Each number is 128 + 24 x the weight over the matrix's rms, rounded and kept within 0 to 255. Layers, rows and columns count from 0. Numbers have three digits each.

# layer 11 MLP down (transposed), 1088x320, rms 0.0522, rows 762-873, columns 120-159
152102158129134128079106137122146150150140142148144127108129176155145114126179113172125179117114115127099101126107145098
122171109097171136134147136126128121107116139120146121102135120130137174144100114133132095097122144141155165129125171142
143117070109144157101140148168104144139113114108102119116120127123130119159101132118087145123111089120139158140140138139
083138157112120092131160151146148082134123110135133126152129078162118136164128085081141155146134107120084163132116106176
162108153141102124109150125154135112117137150116117134123151175109143142152108108111140170151167171102112164166090140132
109153089081117113108146114139112136103106144075124127158124145058150137091100161151109102112130153118130155161116151141
149142177083156157121168103107102085134173127147133142141160135118105115098136111169168122116140099130139178090153086171
087163141112121137114105132151129108146110153143103161109134081121159126111097131154111116120101097141128121185111147124
092100098142101122139146140149155134138127168157104112135124081171112123107146176124139108124123115159142126110168159156
126093121132121111130135137109118148159140122123151137137101105142124141093141144169154139062139123117117135135132155142
153214110123084116123094129097103134115158130109162121103124144109110139121115132150109110123167129151136155090135129143
111116115140180135128125123152124097116106160145112174088122136139126129115109123114137108106124108189093121137119140114
140087174132150109150121138133145111106153151136136114113093159131148089136108148119143127131108133151125137113126162123
101144116096138149118133126119132113126129154119139106110130115123126084154150139152121160082118120153103105169175118103
094141131116154110118132134121128122172136117100141135136144144159142159144121135113173156115102145093123098133102141142
109123137093147147141153120109138158129129133135099111142126149170146137134091106131155152115184108122139126136118156086
134132145155139116126134120190133155137139105130139122105115179131145161100103141099100105141128127158144091147142133106
145133110060113135083131139126101139140082127161165124134100185140130126154144131137151128139131137138182114154189125153
129110122128104151149122117161169095147145135120139150119132117131126138113101128056137144129115088143128104114122116132
149121222133147131107162163145169128107174131099153110123138141093138166092177141134126127129178127084126107100124161129
128157141149150180094140066127134112129146114134117137112114134134104152125150133119138111091192132118150144126128139119
126134100154114103108096152147084120113135136139146138150143164117100137151150117106155148116119162136151105124151122126
127083124133093144167130141136094181159091132108104138122115170123083152120110136102096153120100115138118122105162156146
137115088125105120116103141144157119133128113157139099137117142118090078121155116172124129120111138129124105141126102113
139101110095085151146087105161146097157136137139079171105169110122125103149134203117188142063108165106119125169153167147
125145162131118073146132147180129112127149138119149139126110143176132095136145153133133126175156137166108149125136135131
140094109165136112129105109153142143104131123129119110094099144144153156130151086141116139113112117152106110100179106133
109120129119147092158099146127139136156148111113139134105129169113112123136142155082146124132099112097103136118129142131
069122193167132135104141133111166091135117124167121121138137144147136161100111098099091139151164152172132164129119141125
154179142138119148117139089115101115116104113183092148158158113088157091164140109119104121100132150135116142146112122097
170144170160141133122193089133117153090137130110152104069103100122146146083096108118112114146162098166120133089092105101
145130095144119078136120125132136145119161155083088129098088159083109185134123082131159114120149119118124129114147094134
088132122131126121114127143083163157110119155168102115156125132097126141094147122135173118143113131158065168144161083118
154117153121149120122149126133147131132065138117133145105117117135109122132108130120171102117097072128103150078098132163
128078136119130120151095147095147112159153075135152090127140098089102138129120095116165153134136144176145137147071077110
172096169095104131126164103129148188103117170068107117080134134112121160125129120132131121158079098109101132125123111142
142103159161127115104131142156140147085159126135135113132140126116130162149119129166096096140169097134141123098149136141
160059116138143137115098128153140155132133151164142108173125101113132085141114138155104152122134100112139174210150144138
131089141089087128148140080125136139126133137122118174130146117125084138132105112100094101144167133165125116160120148137
158153114063145158118099173093091082128149179123158107121144083149115129142136126114153142136175111127138078100096103137
111113173099149100125157108160120175138108149099136129139126155093136114122132137187141128103178119091174117100137081098
135149109134129114165137105185131126144157140107109140116129132140133118117089113131073124081134155109139144114148131092
136093082173121119115112077106135171145156143112114102127086118143140121131100094097121141094093107124100059145131139156
106112134159121110182142111124132111080136094131127114138130170164074150137098135162127095143161136117139130160153146108
110123157119134114129113129130105141145138135107117169133142134100109128134114147167122115126175113160153106092124128123
125152079106166157162076168138125141124100132163151122117092135144139132179118102146126166122120141102175179166123125142
089176155118138117079119137109127137126135120123149061173101138089165137168102100127145145112129136091154144116106142120
137151119131099110132141078101091110135118093154178127151108147135096102145157132147180152084130123120128119138131104132
122197128143126105133143167074099131155118141160132124110177158120136116109155065128168116107136168157149185112121130162
139128153146146108140150134093150096156109080194125124160162134126111131104148143114124148127120110127109117123092125157
136145134126100141130114119132126130106109135137112148116128188138175130142104134137134138111156148134150141134127140172
154148075100133125143154107055149069172095084083115147121214124134135167184112130102124096112088088147093110146096111127
136189152139094127141095115104127130112152163144109132113132160070138116140096123120114124149131111134085108158151136133
118158124161155130125134113125110050153184131140131107118169109098099132142062135097153114142095140181130090128129146087
143116137127156116111113113038132108142141129143129126089118114137117123162113133151106168146135145111140141119085142162
163156137135150147103123100125159155157120105167122112115097116110139108140105103122150139118113157111153156107137129134
139123089149160144107087126145154134137150145098130131133142106155162126109129093129136141160141161096116129171150151098
126119140129107142134148146110139152114098127131130126142148132167113115090165097139139144144143099127133130096134130133
125147144133130109134117106092077145135152120102105133114132151141109152191127137140116110121131132102179136143139089125
109097119167095134111111172103095132127110130123112120133121150140167155128114112134107155162118115098144151124119142129
091111125098145152126144093122138149112084112155149138102140106174137107103130131129113140130121123093129170118168160140
126126132149083134132131115094144143117131124168150125145060094158125136128158140156041165124101126119129091119167166108
161113150128106127135127114115179108150097150177138141092163201113096090142128119130142131151109120156151103130120118116
121105131114107130136076133141127129131149110126140099142132131118116126115150090116134102123199147125121129131159135155
127111094153143112075170110112093129157107159149159079134152109111156096140133110136134141123100130121128141091095158098
125139159101143172124134094182103106132149113106082120136134116136126119143121143106090132104176153163107168149198150119
160162123136141099124108119146137125133105130066120129131169105123114159132149093147150130175119130139157128115123101144
123159045143121128113141159128142126126146144146109092091143134164129111085131130158149092116092138146086155088100134113
101124145101111122102151102170114119123135096129120095138126103148148112108125125128123152114114123130122142112101094136
091108095135138094116170149128154138086147145151136128159136151156136090108123137102087122121135122130149161115149174152
171158165155142154190115131155086112100142111154163151118134130091097129069104093144130154142126157090109181133154074139
119118162138090086129115136124116103142129140107136125116170138115117147139143135160144117154121134078127150121114123122
152124162158064108143135134112116146082123123105125141101140178101084114151132121207130135156140108123127145136140119148
168147121144154119097057109183132139132153135156113138124109145125128099165126113144150120134137117177116154138141134135
062114088129141129108155136139153127126090103115121121104135147124125128127134127130153125098159106085106137138135162094
170105138151161117111133117150141124120157114139129134181170149155139089102148112093128140113148152117120134120143138106
115154152124132169134099117122133097144090094144088174172162171088136105133128081093130136092144106122139131131083134112
176135175139139146155138121086105126170116165128104136114136094119170107117090134094213149098096118122128149130145088163
149160088165124114137135081101102118128157139142126192145123086092108132059136140154128128129111161123137157113154123105
154159124123129170106095122150124142134139129116134150146154126151126100146119172157142139159133099115118127122141138072
161122118117117104164138140094106145106174151103133090172110074140119123116117131145152118121129135147126108136152140125
121157143105126110145118132152127120144193152141163148129136149139112101105119143117124073134142075111122118124094148115
128154164112124118132150113122151119134128096147135109152123132140112092125097128112112171136123128112108110150096154139
072137094155119135144171148092090120134132125147134093148160129127123114119115113143134163154126150122103111148136126084
115151139139120124139099115076127126105147106127119116140132140165117123137126093122110123142128090121151155123088133138
097172159152119072089163134162126112086117096100097107140107134111158104143173152111160139139151120130117123142148157127
106163127139144100134122145142112104126153104126133152134147098091147127066082145130119110164122134113103124124143069108
111144153134156120097140112107126150142136144140107119070137095151129099104111142142118123114135140061110108106119125106
088102122161101128107162109151177179154137088105126098124095141082140135108092088138128137131114091164156156138138151101
165156123108131134117135135140148173147133071133109114122149108157171131169155104126153138129102150111135139117155137083
119139132109117105167153135172120124127106081106098130165129179097158125118147150132115145140148115126115133105174157110
103131143132139118094125117098164113107100112132115154116168147125121137125110131126132131083090135087114108114117138106
140146128130152169155119098129096141113098126140171148130115113109147158133116106131086152099140104120051128106110110082
127151125124113107131136149114097146146154145113138087132115128108133118093148115108137147094153074134153142099162110115
134163098123131148134171185193159161100117093142096132166135150122140145097126129117130126086107127138115116148144114116
104151097124112118076140116140131136114124143171111122146120086139160145130151109117109098106144144121120114125140136155
175127146118123145113095136150121168127096083098122122143097211125123127164101191115101123174109127104171138140122154156
122140138157148173171151138128091121137097151078099121118123129113159124117172102095145122123159106147150141101118141148
097127112106157121130149111119098076156175143156141141121146133150111082149108123131145147092142116143125116126136082143
129143098126134150122136123101110117112105133111156093129134102171151125156135089154166096152114098079153135136115105110
135151140105102136090134110134115108132141150147173121093117086107149112141110128114104135126067141191133116147139108095
130152099113154134161146078121141149125116163148123110129131125169106088131220137094127182141090129153116114097139114124
106084116133114121197162122130111134119158130154137153130117137136131148137103140092101122146136142172108144119166112167
120122107148161151145149126124128139103100136124143160151166105116161132123152086189154062122191127067094110133123107128
122124108114078134158162117172082132112119125111119162095110106130147159160101124136158100102149079157092115136161114129
115094127122164141091097115096137122121128079156146129116138164091138108130158134066131141081140132075142156131090119093
125114108132124114147125129128112111125149127158110142144130141123110180141113133137118108110110122097106109118102106121
100048099176159149145092152109142112127113133138136091157095121139134140116135115088115129166131113161161117163131100110
127115103138095142139149125092120131138125114121114117136112085111139126120146127194136108104131106128129113123148122144
123096121123161153103147087117153114128117194135128133170137152142118118140157107135115096096119173177127115179139129129
114102146145116096102121120131113117162147155164102091126137110143115138073166139115100162116126135166110120134119110144
100152083133123109103113155133155133090089109139114070102114155117125141127151117140132114118132144067097091146099123141
# layer 11 MLP gate, 1088x320, rms 0.0581, rows 763-873, columns 120-159
120148139139110084139101158134158102113132129136182119141160141143175112125141140156125131150099123119108157107079109160
136162160114138137105140134116113111158094158114142127173134159131094153126127110100123151157114077134097141140139138111
099147151124109138116131145113149153113088141134126204103130104124142097105164112099129115117095100125076141126091109107
185121166128118135063202125135112145130121118115112123094121135091106134107144178119147185121161116142141094099105147125
118149134095124181118139150124125114136134123127162102107148108093105113111157128144105158099101153124113130132145116142
152134150157154121133112132105165127137126104126110104180135118124105176104141157108126133112068126107114163151122157136
107153125108139133161153102153116156122135181113109159108148082134166147158165139132116111108098135119116105122083111079
121127147111164149120125128164121157119123148165151184117145102100076130128119114120159108125097064167147143158145148123
147162132093093139112109141146130065111170139143134080122114117142126116095117176113093133136084165150163121108064148130
135137181122136112115119132083111114114111103112150127165175143120119117111132117131113116151108059132107149130147139107
090118127112121125150153130131140159118101136123152136131104089101111112092135133134138181116094140117136078132072150126
083119139141089137067116164105150119146148108117121110102118104128141142124161099154123127136163156142099133124120145142
137169144130099171101165084134148131121123164113149149085143122113114146114153145162138152117132135150113088156105112120
103119170119110136176095126117133119118122136094124146126143065146121121118157131150161156160110063186120106100155124116
102159173147164123168146171152118111071092115126144127116167188141146142083155135106144092171142138153101132103125093113
155156162146102127090137140142166132123147093127119158099064107102104159091119158173109083150147096119109128086165111161
119101119111128146117157167146106147096134132136126112190159140143107122145124132154103143137154117137095177142146154149
065158130136165119104139129147083131097144142133121105159094096124136107118118117135133131158108087135147102114123097141
126131148113182141105143132148157151123121138108135097130128084104151168098143117102126147172052128123118141105081134105
127090118107123090099139167151177162160153128113122134162162114145122127128102132118131130119057120137138157146131083125
153144131098145159088111109112193152123134134113136113074122107123142124104126137123127164127109132136100111130078197128
081173151123123135153169082112121123113098135137108104170148142117144174159097125119107105148069101120153140106094127081
110133127105102111133143150116132100126103153138125105102117158099142112149177111125130123151115123123121137130126123138
141121141161119127103146166106127086163128137128113124109105114079154102094130147104107097106118158158117141147122094093
106128125092099139109140119121137094097141106147138148153131099140115140129144129157107098116126159159134125121150159118
143192184158128148114113126149115139123124138201124119102120118088083109116138140130162101182117133125102148121092168105
123162152152135126125144137128130175137134068155120153108104114154160142091149104104120146090123149133087115150125143139
088129151098088139103160122101173083133114152131097119123140155140138099118100150134098105133153101166113129126116186157
101113117120127084141096110100136093160108150117139139116155087152113152121188097133154155129132140125135135125099168120
092172142152117121137123098087104115167106137102158164116111127152151123079147115107163114130111098135127153114100139120
122153148117131130142149106138134126124067106158132081141134147181138138132115087134077089112170120131108149161121132128
114145151114151121140084115119147143064102097135111134161151152098146145123137117132140147120125155149124125117100108153
110133100151131118094114118133079173166128150139140119091051129125115093098149128105127144147105093112138159091098160120
116114138114161151128152105147094107099137119140118133163151103096144136119094169074147206158124117130123122136101156127
103155177134127131104131148126132135103128101129106095086109091138125132142150156109094092102119116137109120120151139103
134116116111152123122151130138139130092162071124125090141136153093159138144148136138115100128095114140097141128071145113
124147161120107122082088132131142159145069172098143124124170106149154123129149124136138183108186138171178094152119093129
135123135136116131162143137088101132114156132152113150124102158143130169110148157133156146122126119131116126142133105125
129146186087127138122105163106127103160123164166153171121131091111167160124122111120114147140154121125097164184133130157
129129148107129171144100187124145112139106078122119144110150139145125102150136123132131140156169097165129128122154163093
127092157092151097120130156121125140133119131108133122144178145151127109129134122171132113135171129110143125135167139109
141115119137106150126130184108174119128145161150107097117123113155154125111163125130117142135101109136112160163084166092
096161157113108141125090149088085113131091150142149092109114086149194105067144108143157144134098167120099118148115142148
108113146151139145105093109102165125161127174127161160098129159139075165202118127118109073114094141154137165139110168148
106172135166076114114157125084142151158154163145110142089101137134094125107109144106151126178104119100113105142104152121
126129181142146157096161125093088085143105130158127125128132142096107144158147122105110147096137134149138129159111139156
142087123113085111116167139144124099151113172128157128126131099108111097183105128119163140115115154129122178113118119146
196106117141106120107130135114134127166150133121158141109117149118146128087138143175103129150096181160080096172114154103
156154153145173116119113121102138156098126126159156116091168087163163137117148121154157116129154122119093115130123092140
193106111152155150116158111144130103104136118105129152120097115154116141131138128122123117154142096115111142137153141148
110134155124140081089104106122131113106156144149172114153143061139130142093105103100151141130125126138154120121136125109
117183121105122156133140172154094140168140146110095187124103063159183106130160116099133166149135112152095117148149181105
130146112122120105125104122112137137137135126121167120121132131137108142139102068101139136143140097108126131108087154156
137156177156156093158214114119114145128078148148125102157147151140134108069181122077122137127123117179155149130139159111
125119120102150080098136153126156125155134146105157150111178132155111114114113127095094122168104156169070109114104122124
178119136135109103083109105120106125153144101143140147077091114143133187123138123114096123151122117129110162089088125115
145149176129141148155121102078112137119087141173169147097170128126131118088118133112113130101159136192120155130142089137
097129114132123128116167091107157151124088139132146088132131137111136128119156118070097121103077145172133129088113107126
136148118145096179136123134131110102134159142162124109140110138152138140097094112124113142131116108155151154117113116142
169169173116123139141141108118142120204130127123109130095110139111137178108140127145148153173094113107128135137084133085
099147083146141126128096120122209100068144141160119125116129171135089114087138141085099154136145135107134135125125099139
124177136130133125154077106095123119141137127129136102154116138084151132146116164142114108128140086129105171122138159106
161160132120108117112105109128162148117143160155127130102095094139137113111118141127126161116099122152118151139152138145
184125159128144154155118171124101081095157100193109119116136080079095149126137166138115158103151130149091136107110132115
151159160121136154156141134097081114071109114155123153092137079109117147172146130138111100187173094174143078061141166145
142114155136143129130141150130160143113121147148128153098180150098135119132102129135119109137136097126137148095138139151
099126114116131123127120118122163159141127122120160147121131073125157142108164150140102130079106100123127101053103131122
120190144114135114124127123120094116096140101113149160104159171125074156113123143107099137106111129120102115104097115096
120132147103145203120160148090086142140112090124162102147132126161116183119114131171162129091148071141100116094107154111
155136112109156147163130133147108088125130110142170156135129138130138114131143114139076122148085134152162213100082164143
149100129132126126150141150120101149147113145122124159130147144120138154113119137118143142139132091097113133099104120139
099157145092116130119135157111134137143108088099134156094133122116162166099127131168101148176116119149126152062129127119
115135138137099133110114142177134117157136131135125159097131076131142143116138079125098155159126112148073147149142165166
129164139155106143125144101113155114143108144111148145128123135118119116140143146151065137185104131143158139144139096115
152105119146146145087124115192121138096149109162123114121072117148125193081136134124119111126142141141150128127098162093
142156178130098070163135157138149104152096107130164195125128164142112141053115110143158162132156143130074115119133118113
103185131142124147152124126125165135158112105153128120105124128127155080132129114145150095131149109117132146130121133128
163169153086125102152129108136118096145144110132135129162091139121082153092146110112118076167141079129111159083190149123
092135122128123158141173097153104151124105189112068134123180136087125106129132135136083151140136129172159154084081121166
131160141144116100130117053131120155155151150169134116124154143183152123110120144111122113126119154151105120084101133138
121136162114129125117092129148148172120136123145112152108110154165107146139129136125118118127100105127128158121116154126
143169148135125085073143120115137135126089141158152130136185099120118089128130135131183142073098112150090123105143106125
143137181144120107144112125099108137110067155103144159131129125131111172089102113144126110128135077164128113132117128169
130131103109145116146111114125083101142129129120140131126150161110128140113168135129148132158100102102093099125138125101
141132117103127153109113126146158133158149115130142150143148147098157135139102128146110129117157087103092121136106078092
132111160096104153135118141110167115135115100137140101085082134119129161120127099179107136145106144103109137127141133122
119132107091106110131140141152143084123082144168127156154109113115096144135127118122119119133143091150108161090127122139
124173159119112138098097041086075132139134129127125172148115118095129114080146151126112099163128147156115114096059106139
098125136122121118110139075094112142124105103112121143122159107091169094109152098181127118150140154118152156133094142150
139112151116124107080147112130102146154127159111144180137134106125105138150125124155139151142085129135119100068137135132
133150179156128143131166086146110171126137114122105116137137148168129115054118148129136090152137148099100188125131127130
158108135081121119070119117118104097117110093144131128129119082131158188107148150112114107130128104146161091155140156162
114123117120128166152130149105107153112070123156106117156143154123125141106159134162124158119148120146150115100135086105
106132115124134126150138106140146109143093123132178117166120119184163164099134173112112139140127135154123151143130159130
142118194112142110111145116148091101153102116114083138126159113173135117115086112133129165149159139136135127100098105103
124116150109134139082105135117131125121073137115178146138135101153137148091152145113123143128133116183146113110120162165
144187109115145152130137147066088129113092127168166119159118126114110096143133111137094184115102069116185133107122126093
138102116119112078088167114162140136120147087120147121139099116165164119101148137080095117165122117155128124170116092121
135112164130103152134111102138059091154150123122113139155143137151147103170132185105118133102159130143121128154081130159
131102136111107125091111130118111103151133125114107160133119122126110133157121128121096124151131122105109106118123115113
109144172130154170107109149110111114105108144113144165088143110138121135128112069131118106138145119115130090097138130129
124110114078115129132127129073106115089144104180133156111094041144127120128121135133106152137104088154159176136162110129
133132108122157109125191150157139112101122135140126129154134141145109158139139157095118125106072131130083143094066108115
133141128097148108146172136103142164085056110148111138119156134135122111100164121109153111157116133130151111097098124122
128150197144130162131136106108134099166104119115129136108123099117121176130155142132086088164160118117123112136156130140
119129095105123128134159155148136118102156175172108124139152128138141161145143122148127112112130119126119159100116139138
094144115119148111131157135183148133150074131120142128106181104140135126117129148098112106148106103152091149134093157170
148130119121149155135121111134132143124146129157103132135117125138148162142125128135107134132158145137163128146121140159
098153124087106083114150135110085148144100090135077145112112076099140177122113178140108153140102144174103170154160118110
087155097139155100134168126125124135114092105125160107071141131103108123061177124140115138124161128157138090150149122144
132158100093148076180104180098091084160147108149131124101120143127124157123105117122098160157121141124143152093137163114
# layer 11 MLP up, 1088x320, rms 0.0557, rows 763-873, columns 120-159
129091128114096135105159132137145088146180106113108110150085162120116112122104131161116073098154114090148132172143100126
137170156141148133085118050120144131087147133115124140144124124149113101143121102155096110158146155117103061124121107126
111124154113092149121130133120114070126133120081159176132145125153169155160139143109096134121106159108085109133129133120
141164098157128148106140114135143169124129159164154125109131095168135156147111132145101160143138150119128098120118154074
095150167120127131090126145136125169139134148105122173131121144133116136126109100093156146115167159166155103164149094097
133104111138126108151095125144155181162161185121109149139107133152116171136114138105083089158101113161155144115102138136
089093107120116144115104138148095141122107099116108108139127108111106106116124144155116090135122121163148133095114108119
105135125062084125087102107163144092153122122113115156125132128142104137106132122115121098147145131118144160165140115134
097140118116124095179120091116130146133150096145081136143135142136131134068094145172126123135098178146111129127118121122
131158103147109137135150116126146089193126178115108103102152129134115162117143153146110133099132136161098148102096144112
090099119142122100151193087132121092153105137121157129139127119177151070112138122095139123140126138110115122154141143120
148154146087137120155118103128150105095131182129161176175105148153125137118104139109101133093102168145178109106110122119
100102116150104133091107158094128163136108122152143115140106174144111126119107126107151109137124074129096122133119108134
121106131102141132129113118118127125122125128140142125092115047154142139151164149121169156081105099133115108128123114163
165119138129133147170118141148137175125141119113146116133105112123121121138120149126115107099165134125115136130125115076
118164151101132079151084134142148112135158160101106106145128128125159141118095115130144179126123150128095116130130092057
144153132138152167140135133147110096098110123127112167150127126126148112159147121150168127098124131115113155091078096145
123123144157142094148136118129164159139089132144098146111136109168119177105114140114121114109116123138130128081131106147
131084182118141156138144105157076098114122129120144120142135159170097161166156135156111101151103060112114159114156135094
078136130113098106144076186121137141097111151093130120146155102115182123143113107117149116143105118133145129152126105145
130124120161135126150099100114117143132151161095135186159111105098158134115078112149131153089124123157129097125158129097
114129144137133131147122134135091134140115160103140108122100106118091150092148081145144150083186096170087121129152135090
145148136138129112102133108112140092123121156126115165072089115100154120121158091131120097151082093121073159096145167149
128168130118133121174102138116179111127137163097124086141135134134104112127146168134149104147139197102131133187088103157
098118130152137163123140130108126104126133128121113127139110106119147103102191118163139141136145169087106118115137084103
139093153161132130091159159091151132108129133077148155184119089106177138127151070157146129174112133156110129129152121096
122123125160114099126117129133115162055121143102125124133170107141146142151202103090133115134106133119138110153086122141
114114133119145135135153147111108146149081116086153133120156120181136125117162091104121140153171122124131161106145138074
156121111079072165153165127103116155118156108117108139157113078112155132131113118115201117120116100191134140175099127111
125088146160128168101157100125122127116132143094156121090084112142151128147131123161143129121181150160116097132108139145
099138138104116141106126126111112082163118114086136137119087186132135116110133124100110095153122130128123146111177147134
148146162136137159139105155139149095128132110145131113084119130104107157107103098143125131143113159137101108134129148062
105129100104141138137150121162157121132101128125124117152108203124097160149117165123115079134136134157094150149120116136
144129147129106128103135114129098103119137155158117178155123121116142104121142106141094131115181124110142098123161117130
141147143127134129088104127139124147099157150134094118123155089118086126126146078159118109143097124134145125140161112128
111152112132146121108105159127136137101138124140102133114161128130103143092139158111112130168108135131105125161125128147
095169141141093104108120135151121101126117170180126101108104066139136114119124121122097136045118120145121127162115100167
121174139135118100146065130108127145146141096130145106109131140140207159129173082149080166121121154140156151168108109121
150104107083114226184100131108122144145117107127169084099128093102081138175134151098094144139120161126145132110115123141
167124146113115121131147091146097137132113117099120135135141110093140109123155166186159108145106116127128142155142136132
101168132124073118137115148097168156135134121111140127121131089133163140139139120093127138149108144125091110095149153087
134130138134121120135118177204138124082116128107111104106131134137096133147131057114189131137171128126148133117113143113
134136109170138099127134118154090114105113170125147119160128144132107173070085100136131081075116127160080141133115124134
122118136179127115109122112104158152163158113111174156083124098125151146135156113102120150098126109120113122131138100145
179133180121114138125145107113141122145148138233116164126091139137129129136105136146106173120088152102140147157173171132
113141130162115070124135090174126119142145069146185109143073120131114165111116145122080089134100121105143150163121119148
134182116132110123151114118133105113106087140123183115143145099146154163140123106138124154069132153127114124144146120156
145095113101112119085126121157142106151161130164175140130151176115118111119130116121111136154098129075121139113108118122
119138144143149159155119114080121150141112129139150120090107137195096101127112139136131128138178121082113117162177137080
134085150116137178146116148150116132116133171144107112102108087100115122090108145132166162145127127188114128142124122124
149120140138165142134110095117167145142116144088157089114131139149157135136112122130172174115147127114126114123173128138
117105114124167136140147072135094143087163133138097128101102112110129114153121127068145110125129122161097104113099101135
108142132182129141154132142153105120113152093148135111176088121136112113101077110112116151118098121177132136098118148120
115128113135145100138125127139081171094158130121155133156125152150163113113096173137136170114127156146139153097096145116
130091158149090105130152157144102151100120137158071140103160199145125140140137136095125115122142127106127151146125143127
153128139150089132148151137092119176165107089150168177134133122144176154182121131167128104103172147134098151112113122104
133114112134095188117101130101147152131103172100095129145143132128137105144128127145144113127125121107163101104152109126
090114100138158133073120132139119193103094132128181147127126171120106130150128107158117136102093142148115156093101143104
146101147160142092148120174138178096104124148139113113131131151154098132125126129141156100148178143165116159128131107110
130157136144117153058089124143113107118183125132144131135154156137146074090109128108138133076139135159127095109081115144
148138133115147122121139143110166108134140124117188120136142107121108194085121140139108154154064131140159119134097144082
183099109119159149155119140064119158112128162119124179162086083149099073118180143147137148129097145132109117156131068122
132129162127138105128134134102144092112155163145154151121147113163120146115133123147107135143096158160098103136137116108
127090126099154112147091150146102132123139127171125106103132161091116120122116139104100105142097109072156162118100132185
116102134124150118158142130155129126144118145136091119112107143149140141122108087129096098128158174133125114152134109123
124166082140117108144138106136134158134164151118170142159099096115099155130094137184104140129120131169132142121194149070
150150156107106099157111102115152134146133093077105110098094097133176144140159125086112156141172118120102111140110148154
092123115109173133119147104116120093118174136141115142157169133125147151197148084159120138153130122165144114113130130131
120140138120119095208120106128119131127091156147139117126154163126130107148136146101146098097118126187143098178081124145
095146162120130129143145115123091130116123105136166123136157161103092119134090109128130133135153123077092141149079113128
129084105154097146093120100122136114131123164149102155108086115124109121098113117092101142145137128129140159134118160144
088130102147121107138085115149119115066133121122144129089157173086141123153150149133115170159117128143168156109119154092
174160114163177107147108205123186152153162093108148138147133119137089140157113103157184152142108114094110146086147120147
152108131125069124120131136135122127153146148168118110144115117124126164117134140112077098132143109095122142137146138130
151169101110126109188079146103104120155111101160134143156133115139108138171077150158133121131095133124121152140118117164
139112139113149106112157121118126126134169154157116113183145090145135149157138113140100126111153158143110133112119114117
091129083083124157130127118092139105153153119113124146121143172165116105117195058139127125125128120138124124114144083132
143116108174138140139095150111116128110133124121146140117115150121112123152115138105115105163141112143103138112151138142
115104065145133128114092110074162157120103134170099154127153149110080118060140167134136116124172131132150136071110140128
139128131155096116123142125095134121100150143105136123108147119131150162129124163133156157191176091074102115134175113150
127126084131101125194180140140145122127132112121136113135100138109132108136154126113133130110148128132142087106117140121
156149118146123116125141134115102147120130111129130102124139137127123074150100109133125131071145122142097111110141121152
085119074124129137128101117136172117144144215167139143145126120100100144122123117092133118141156129115120120177130142158
172114109130118089132120133148142079154156128138161153136135100105194089155137117118115133179112151112122127159165092142
161102159172092137118149117158174093110087150134148114135109158060124112083144102168099121147175135103125124130132147092
159115144111110121141109155145087195081114111107128133165138100094188138085136084165089164089092102129115099108112147131
120174154126135089154057201098162169147150198117139093174158145109155130156105108098143146131132135148094116140149104146
148108144131124110107163105132160126174172102142180118108122133112120141097126105127174137099160082115087104164182121143
148086148126111135179138080114124155140124104097133109112149137095138113043174186135158148171128102102146097134155138122
115134103138120130144158108080118119172133095139096095095108171159129134157132147109163142114154134129142124116131121099
116108128117149122094114156143110168135105134085156121079088111134142140160150113123163099135110155127109149084119107100
103142102134119128116130101127121115140147145161121100129170166138128115136115144120086148103093159113145149169094102180
143158138152091134171140118106107131111087106147160108144143158156129156094092110152124107156144130168104149098143145120
137139174172093135107146129134086133118104113139152127129145081109118099148118157121147113137172126089115112100112131109
113104111157109145138114127098094133162100097123139081122100141130183142170130136177116117063127108142126121090117157157
130173144144086141103126113115138156145131129132120155142107164090138135126081152118123128154181124141111109159148176116
121108131125166166120125136116159143103150132137094145123152136118088160093112124122112082108132156095118164133160126161
084134121134148131106131131102123102168107149104122147125121134099150091111117132137133136159077085149125160149123095128
128104125101117125100114174117136098142112190152150108126119111186165153139140140181136117149128156098129134110126111145
121093124104143113114146141113136117136079169145129133149169107131103168114186128096153125132094107118149112070135120125
171169111110143078139176122149157121137143155166162123197155130182104106123122149083128124142091146139105111098128089154
145109113148173128096128092167157075110095129129162125123087167145098136106166141112160120102154101120104120151128137136
163133117152141121120100083129147115134112156177167149142132125153106093168112146153160205125101160121154080171177150143
121108088132157109149142168137173137089136137107106133108099155127141122119122129099096114131106129123142114096130150142
160144154127142119108146148114156159142095151151145104125074096101104068159106121105153170117144130093108155175109120108
127128141145140135153093149125124129132142100132121096096156081119143132094126144150150130145165125099121153111135149150
113131150123154070128158123122139109145149113123126163142086156171114115145125150151100145097141113120068075139137139108
099132132141139095121087097161145154129110131114148119136144133162160118136105115138157137113156124153160136102120144119
116124131091149133113156114114106111134183128129123138173172090127144115143096088119115082131166166115117160111145156178
127146120172091150138113104109124132081135119113097139128109090134130150146155116071112119143138130126154163163132134138
144117096160125114134138096151139126139125087147129119101120168080104098120139146141110098111152151105123142147121131139